config = dict(
    num_hidden_layers=14,
    hidden_size=256,
    num_attention_heads=4,
    num_key_value_heads=4,
    head_dim=64,
    intermediate_size=896,
    vocab_size=1024,
    hidden_act='gelu',
    norm='layernorm',
    norm_place='pre',
    norm_eps=1e-05,
    positions='rope',
    rope_theta=28200.0,
    rope_fraction=0.25,
    qk_norm=False,
    attn_scale=0.125,
    bias='all',
    tie_word_embeddings=False,
    parallel_block=True,
    extras=['capped logits'],
    init='trunc',
    init_std_qkv=0.0336,
    init_std_o=0.00636,
    init_std_up=0.0336,
    init_std_down=0.0034,
    optimizer='muon_variant',
    learning_rate=0.0129,
    lr_mult_down=2.0,
    beta1=0.95,
    lr_head=0.00515,
    max_grad_norm=1.0,
    warmup_steps=200,
    schedule='wsd',
    decay_fraction=1.0,
    decay_shape='linear',
    final_lr_fraction=0.0,
    batch_tokens=32768,
    max_seq_len=1024,
    doc_mask=False,
    train_tokens=202700000,
    max_steps=6186,
    dataset='wikipedia_en',
)
Each number is 128 + 24 x the weight over its row's rms, rounded and kept within 0 to 255. Layers, rows and columns count from 0. Numbers have three digits each. The size before them is the row's rms in percent of the matrix's.

# layer 10 MLP up, 896x256, rms 0.168, rows 51-101, columns 0-127
092:107133107129162121157127107102153142138082105117163124135124135098129134125097155192144150176136109122152114098113103134117115141124137088152165123107136139159161154108141112120160115115130132077102118128124124158124091146146187099100145107074116174122147142192118073139164127190146089155138119143140185111183110169143139098138120167149156136151097096110112169131098124110119142114167
096:137134136118144135119164140122155127143131152091149138118119129143163086095126100141126135133084129096118133067135115099175074111154163156100145144123162127124116081162149094152135122108147107121117126157115112128150129143125109126111140154147150090173177125135159106164115118094115162124146129124147127095113168095095081161089086123099072132140158137141163168109114156097095140131109
101:119099119145110134118136139118156072127131166085138105115128113160135152116133110094129151133109161142104071146098088126124149146160114105125122180167106133108137089126141174142127167112157119112123160119119104156136107113101114092160127127092140166134125125148151127139166126161095162066111164120146150134138114125127126152087171092139119122111110139090109121163118113105113161100071
107:153103115108131085167145139107158090138154058119123107103158121183114078109159082136103124143140163118137139138107166106156163114130117119162188132131144120192128098162124118126101160109134121108102197135108130147158140125125104107123108160108112116117122121103101158124127101116097130099163082092127082113079128124079114138135142103124132138123062143161112120122135135078145116155146
101:097109166114149164114139144149079065130175136075164107087166112162119135118143133124152102194088147135119154150120102108160119139115138112148095146109116123148142185173094148133147135133160145124147141121111099116144130194125118136131131143122132085131140172119144112130124119100149129159102121136121104134129099103131133133134129136113141144104112115151096074144115087148130138154135
103:163117152157127120139115148089133121156127122121126083112089144093149125131133163150144166150124111121106140183124098121146110078161106120115120114161125149135123146179074136097131118159099124126105091144111180096106142116173137088127096117139164123158129088152133144106125127092122172110124114139159113157105165138160122139090119191112157124086093125101123118138097110122122144094150
094:137126165109101132130112125124115116094118135131104132093118109104124142144153116099128151125122115112106156101117144161108148141125126137108130155084192101136151109106090141126185148086128122128127144118123138099086087144186090133130121175153161142152107125129134105113139095123149128125126151115075123168092119122147146140143143138129142103139141155138179123129130173133110155138112
098:114110114162149092136101085098146132147113151103107161153147165091115147133092094100098093110142144142140155131118105115108125149135123137173155098153125126157169138118149152139109114102118175132154126114113149136105125164124119130177125122112113097114198124129144167140123142175116114093136104137122091127102135105139140151204159120099166159162114126122109090095142164141126142172119
103:104117131086149114122131142155145099152088151157145114155110172170095093146117168121089152152159141142151177132088126102132094113166124186128091123125117117132129084154127133145103131120119102149116138120136114143135153121159154112174137082121145133137124148098122136114140133110122120135125085085122106123115133145142140095120123150145115125136150188132145090115124108086097158107144
095:158107076111151165148135139128130124121178141075112095104092129115091112149143149116122126169099147093129062210140120128142146171110127172121144115142143105129151113157187098108085106190123144084126158138121154151126078126117103068128156121136119169101076123161092126158111092156125141120133106100117105179096136107112118152173103131128117111173145108113135119133112130140088119111166
089:135153159176135146100142107121112141121114130125108102136165126167140115129148129137146144138120139145133123125130110093127157139142080131152142173142081060157093142098144149160147143133121128134135134133079149127097095138070137121074116112130175101125108098139164184093141180132149133129114123136168145118150079115166163162169147129137143084103138110119105099175125101129158116115134
100:138109113133180135114119134102145120101106117137150103144109168124093128163090158126102127131139119096156145115140170126199112120112141126163140102147090146152136149122117066098149096123085107112132087104131125126125109139121155154139110110122150111114154110141110155106129129141079109113123130143165077068176114109124122152121146131150134115144115128125172120104119123096092085142097
098:113132136131100112121097105161093076112090101160163125135100109149147100120184156122072172152117097100146141137119143130088149139155151093105109118106132154122165148123139142161131131117143070150145079139114109112155131165118105088145106118100170147189126143126122144150130111142152131149128169064106129118150138123125146122103145146103091136156126075130140115115131099106111103109107
112:138109134168164132140103152141165101131133163138116154080097132129075089109146094123133120121144139139105101139162149138110135115134155098112111147116133104113126174116101097117114110109113127123167138145147106127109100136190153131100133124163134150123107111109142138136098166112153109105137123099142168140149118086180114108119167113092106127134163120099098137090125142161115106142151
097:133164118095130089120110186122090134151129149119161096094121131092120091139125102171120142090112125156146117167161144063119154129135100132112111096138145121145112103120178149132126140080135102118162155084102107151145125114117127124134092118141155141101125102170154194115161133136118102149124141110135146124121111113151110147140135137120116114129175152154101121104112117138158137158087
106:167147128142087097168146109154118138067149150146162104112136121160120091087118088119102170098105151111138139119165089132135109113116090125102136160140104142153145166111150176172114143138071139135147128103129126106096100172169125125173134117119134108135152130169118103129134100100102073130127085089134165131109131168110141120125163152140094094124086147137112166139086143108161108143142
098:145155110109146117149098148134134103139101176154111085154132135126162142121165150136078147149109135131123102076107191104155118138130140105177137117090107160147152105166153142130105104124140126117141108125106119096101133149147113124122159119124113132125087149152090126096131137142105126106070150131123156116099119156121127145141101066095134143145098107094121128118098069107175145152118
100:091117132108163107163129134153111140117146128161134098121139096124127133170111143165144112089117200152124139097084103143135116123129132103135149164134121148092097140149165131112132142138148110110130099152106090123112150105121114170176092156144123146146145123183112120121158078105139182152127136107175090141157120125113107069126112130114148115139137134124092113111138131094113154100136
104:146136126127167128142115114103198096098178090124144090116147112133147123153099124174146119119129125115123084167126111141129114100128143160163138121134162088122148148136128121168094105173128095122113141142128152151108204174136151111123147140168152126107110126124166112104126158139130172086151164128149111143099143136113148156110105115107101087137103170135121108132114105120140071133145
098:136114101116124136158091086115141128114166118091150099159101130137075131130183132152124145142141130120134138135160155122146127119154134100091129126119125142132138132118119127104117130129104143127106115146132102140186134145110112114120079130149139164145131127091109135190100105107081124120112118077087109117118128078115149089106142131144152125094138098142160142110148143141156092146139
097:123089084147083153163149135174088097198152091151143079114123134138139125132090102146117122122091152148124118158082131090152131143118159152107123124139111128139147143139188170147129101128107115127129161117152106111139143117138117121148098123123096142124135118106125161178114172172120145119156140131137150150085108181123132131106167135120139070137131166111145125125173095101132125148095
097:112120111134132143157107138153079169092127106135088141107135170087133119117149110121148131149156152130130115133144167127140109126109151085124112143164163134127118120106149108099126144144115091146142111122112138130174085150128107122076114090164120142119094111159129147093155072196098074120170133086100119177151112116125113116145113149121129154158162142161123137127129132137161134108117
098:144144176155140133149127105162124117123142121110071126116113189150160130096131165108128126114084149151141118125099121115145127122178106167127129152128102129113182131146142123129169112116147124188127157140107118106106121118103114125140153162146166140138110097124182142129152100108130129085122129113146167098118099108155137142130132134112137090138133116135117171140085152108137153100144
105:128088140150122116118084127147133097187105157126117166160152107160124155116135100164112151135124129144135075118118082159146126138112108112155129096144131160154094087156113131117117096167158127083116128130116145150136118082126090128115173092138116178128108148116164145123115151159119117119133106170144101172101177121099104150114141137104122117126086150151137141111127149088160116113099
103:146123145121109130127091142159128170136143127101146119109136086127142140106162101117128114192168143141135149102128102130151102114140131159114123073133149153131172155129113131181086155126123140128161121141097130158129154156130104121149130129119125135138147107105082169125118132129133135142137139117079113103130109169174144115074146147145151128115141121126100183182129129142136106153124
098:151103171147106144133129141130083135165120153159136087164102160190162146130132138136106127154166116128139117148137126124103131088172099129139124154152155137105112121098092145117141127132163095118123102116147102148136124094123107143160125116118161126149134156159143067084121139050108166120178118110081090140148129093079130144178126144146135073112114132142120172096101145139118137117164
103:094084127132100116120112087132125112127097126099136168097143103160120109136189176164116087180097108157108167084101109119123123127113154137163155148167131099140134162102091117139151112152114172176155125129144172182142132152070132097114131140140106121119128176149173140131140087145114120146109128098104124146125114096097177115138119138145107115092124131112146120102150159134089149164099
102:136111162118127152153145174162148114146109151145138107132142125127137104159121084127142131156145110096115123146122153163162134155126190121116134133156139090166121102122128153168160138084115127131071122106131096137106154117148113168105122108133135105153118153114130087153111104123075097139117110125141141118152128118117082114107130103122091143107143130107169125150141144147139148152072
098:136111088117140100150144133132158117106137147159125136174114091080088112111140132122123112131131119097108132119098105115131103166183146098136149121159096123174152140195196141160108158145085102079182117123112128126147121163121128132105102134134116146134123136114116114120179135146167141125113126158133119092103184126135133137121126139089143137142139119110151147133162144143121075153146
107:105105173151148120156152164102123139147136065111115122122166123110129133145150097133088112182126145132119161216107127123145150139135128160136162125135113138096117154137085130115098105139134129098117127101089107122146137143159133116087143075073133140139132132158131119150115119119132165122126122088146104124168140156138116157118144109130108121114138111148144098125062128126137124141090
094:122086135124172157115146185104125166107164138113131130139177131092117103142130083186115113168109189128136098129135076125148085133093082126104157132145153171126165114161178113129133119116108108155149125083116153163123124142120133133111121147105153150133104163159088178100164136126120151147124156151130123117132138163131108149145137095136072099127106148159140105124158106104121148091093
102:154111130139130167158172156186125094124106118102052148113125140112104145136160094097132155101135112123119117166113140134138148113141106109109128130146100142123118156127128101099155174188146127114137072140138119068096109157155152124153101115147142118139164082186098144171135140126150093101110095136154142128150128120139095206106125106163100149090123116126093139173146127136137134132140
097:105129175103130090152146142159113135130096110143140159129104148089099123099159132071150155163121113134121091127140155137116131122112115129099142120111158166130146130122139123138141114090146119153117084141141112142144108167127110145096108108154158171103122124111134126103090100121170136126198136130149087137143095166149126134137146100124131100134111105158167127091108115114112167137099
104:110118148114117126160106113180133131151154093126151171111128096130075124133135134097152126114098108140126119126142104172125121170153154150136114081132153141149125146153099129114159150149108135141163096113152118143105135107133140123124097119162141133128161130146163120089128110144138097123114108114161144129131123145122109110140137135133079150117146168073151137103099103153134130094096
102:145119129125168108097107168147138157158110110108135127151165168135102128163111135136150097120102095110105129107153100139149130105118128135122114061171111148119166126137146092113113163156135123120130146133107154109144112130151123126132124144125102109083123160146109168093141142106128162102124079109126096118147185144162106126142133069140122151155132134097179099165117177158163116168138
099:095088155140101072111165110138125128123117152138163098109132175155125133133162073133107118122113124142092116130117106143131164130137183146140132106128124081166116130112135130143107132111152165136061091165110095100115121100107141097115132138106135128144096149107166111099133152162138074157104129148116145084119125142123109102145131091132113099127121141097112130159120185113114153153096
103:119066137151155132126146117119137134148119126176076153112139107120134134137100161188111140098111156118171141150088090187105095139111141124162155144138138152159089150110099154133133134145137077125123126153122158087092158131111086149085123115116210117108137112106126136123120145161141158146158091111162101140120153117087114118114127144134111119168134125096095162103125161106108118136102
098:120113080119141083127120165124121120153152173133163118134144132160076134066136133158110178134116132129120141102124118131124149136151135125091167119135107123127119139209147115171062116120141160119106102161108173159112104126108115151139066105082125112139137105119130129093119145102115134127136168131102113174126175119166129100124102145121144141144111110185139126105147140118116149134156
101:101154105179127138149146129124143144125145082158134109146098149154113137157111071137127122103124106124113107129131127124137136142154116105091149120145129153125106099101108134127160154173110107095136155151127120140155102109103116132127128183125192124121152153136085114128114140104143118141139117139095131124104165173109069098129136120115145141154131131134089158101145152143092168128146
101:119144127117125146136118149102138106107109173123114121103119082143113136151103109148122166125148149105107128159096110129113118110112120146126145134135120139159146124153144117147106130136114124121150097159108106116091113150136131112092114122102153078125097109132131126139115121141103114117102126122091204132131117103109095085090132133115168147141141157101139159139105109125094132103130
102:108108131138139146146160102110143076096144131136127121139084140127113149103136116143105154142214174140103134141144108128176141121117071144106132123115114087075134153115077179143111144148137119124129108124128129153118116117133155093197144117148142136148130110135070111077107123142100076133173130156151093126126096183091107153080134124120165100088108134143123094123127145150093137126119
101:104120097148138144154128144120120067124127113170122151115128161160134115098109119145126182138113106105163173151107119129121103110114107116136141134116121096152134149112131141103123127110127155133109157130132108134110161135127138120074167138129164139144106086101133141128147119119139143128145183138114173125144087100161118157161124111106142119145153153147139147099154154129137107129131
102:085148127115108107153142124133145120120134145119171131126074194123120087149137124137117181153140108130167143122124100158136108131118107114148113113150110138145166151126131106108126138089161194127117076136096151143123130118110147141149109146174171109148139138130127120094118116078144120089131143112105119111138120137123128142181154118147148101120147139108132111166133140098110153131122
097:111127148122120123099142125137101169164130092155127146118111120142093118089132107110114112155127122102120090157166140158111099114126147168157113162112135176134108117152173144173161129157181137101089084144177131178099116134110123082119124111125122129105177125150130104113127127096156160134133137138070141136144102126106111181124145120185126076122113118126162125136115117132121148096075
101:155134113109110153173095143079141140094115117138103142119143166093155100168177096142177096174123167117113161152125134117107132168130086149081135123134104119136150115191158113168133122156112151170145146135126154132141134119082113135106102068135115140163132118132142133071081106140150116127129176114102110124147103123149141181141097139178100117087129134127139132153130111147117090125127
104:106110090102103139116117150074123168130166128117133148098143165142140103149160146098102151121149124153130101115117191111119148122142107118098072145085134153111137152129119118123139137127153141095122119107174100177138151138127157113176144145119115088133134137111127127097130117120094086151129109149151141149131096109086130139144115108102091134169159167097124142158147137116143139145142
097:091111070149122134154171126100112128133132131112122120123128121144107143142112103087169092135117168103125087109117100116124139109128128109173129139126131175116109108142128133100109128132100154082156115175113172135133154113113164091091125120143146123136132092127124116143122133123161141120153134129125103121125150137123098194117094156116125155109107136151151142117122146158150149136090
098:140123129132158136117157083110130103100148153139096107120134142110091121105151145150117150144137120140166124116147089145106174134141110091152111125141123092123147108162152138130160108149135136147187138117102178099141130112147151068080135111083108106168110168103148134137086076113153076085130170148122121146081132108126130159148186120126136134129139129132111133133124107118109146087164
102:094111133107158112116159133168162112156096123098147119121140083081129054135153130133155124081142161100104086136093138110147108148140167138140099133083126075140122099087122100118127120153087154146107159106138143101111140142172176111154137136116123167144154139156108155151134125134154120093120136132096100142124135159131136074138153096114083138130144155131174178111160108112111139119108
099:096122138163154117129136194189139137128167167119115144156083142155126078121134133135120143133124144119137105125120120137168119131128114170139121130110128132107119091110124086137147104072100145135092160115149124160123125086121148076199133168138100128112170164159067138170112124105120170148163140143135135121124121099143135139119121115097109104142134155093151117135122085083145149120122
103:118134077158142043133158146109123109125111151135160121146132119118144114156132134139101143145162113129074152105139120094123102126128138157112113111128132135110093138138098117130132109120103135161098130148119133107113161136132105136113112107150126160102092097146105114111114135194155151144150129111191117131113140095150146135139124144153100100107103116120149082119096143110141116175096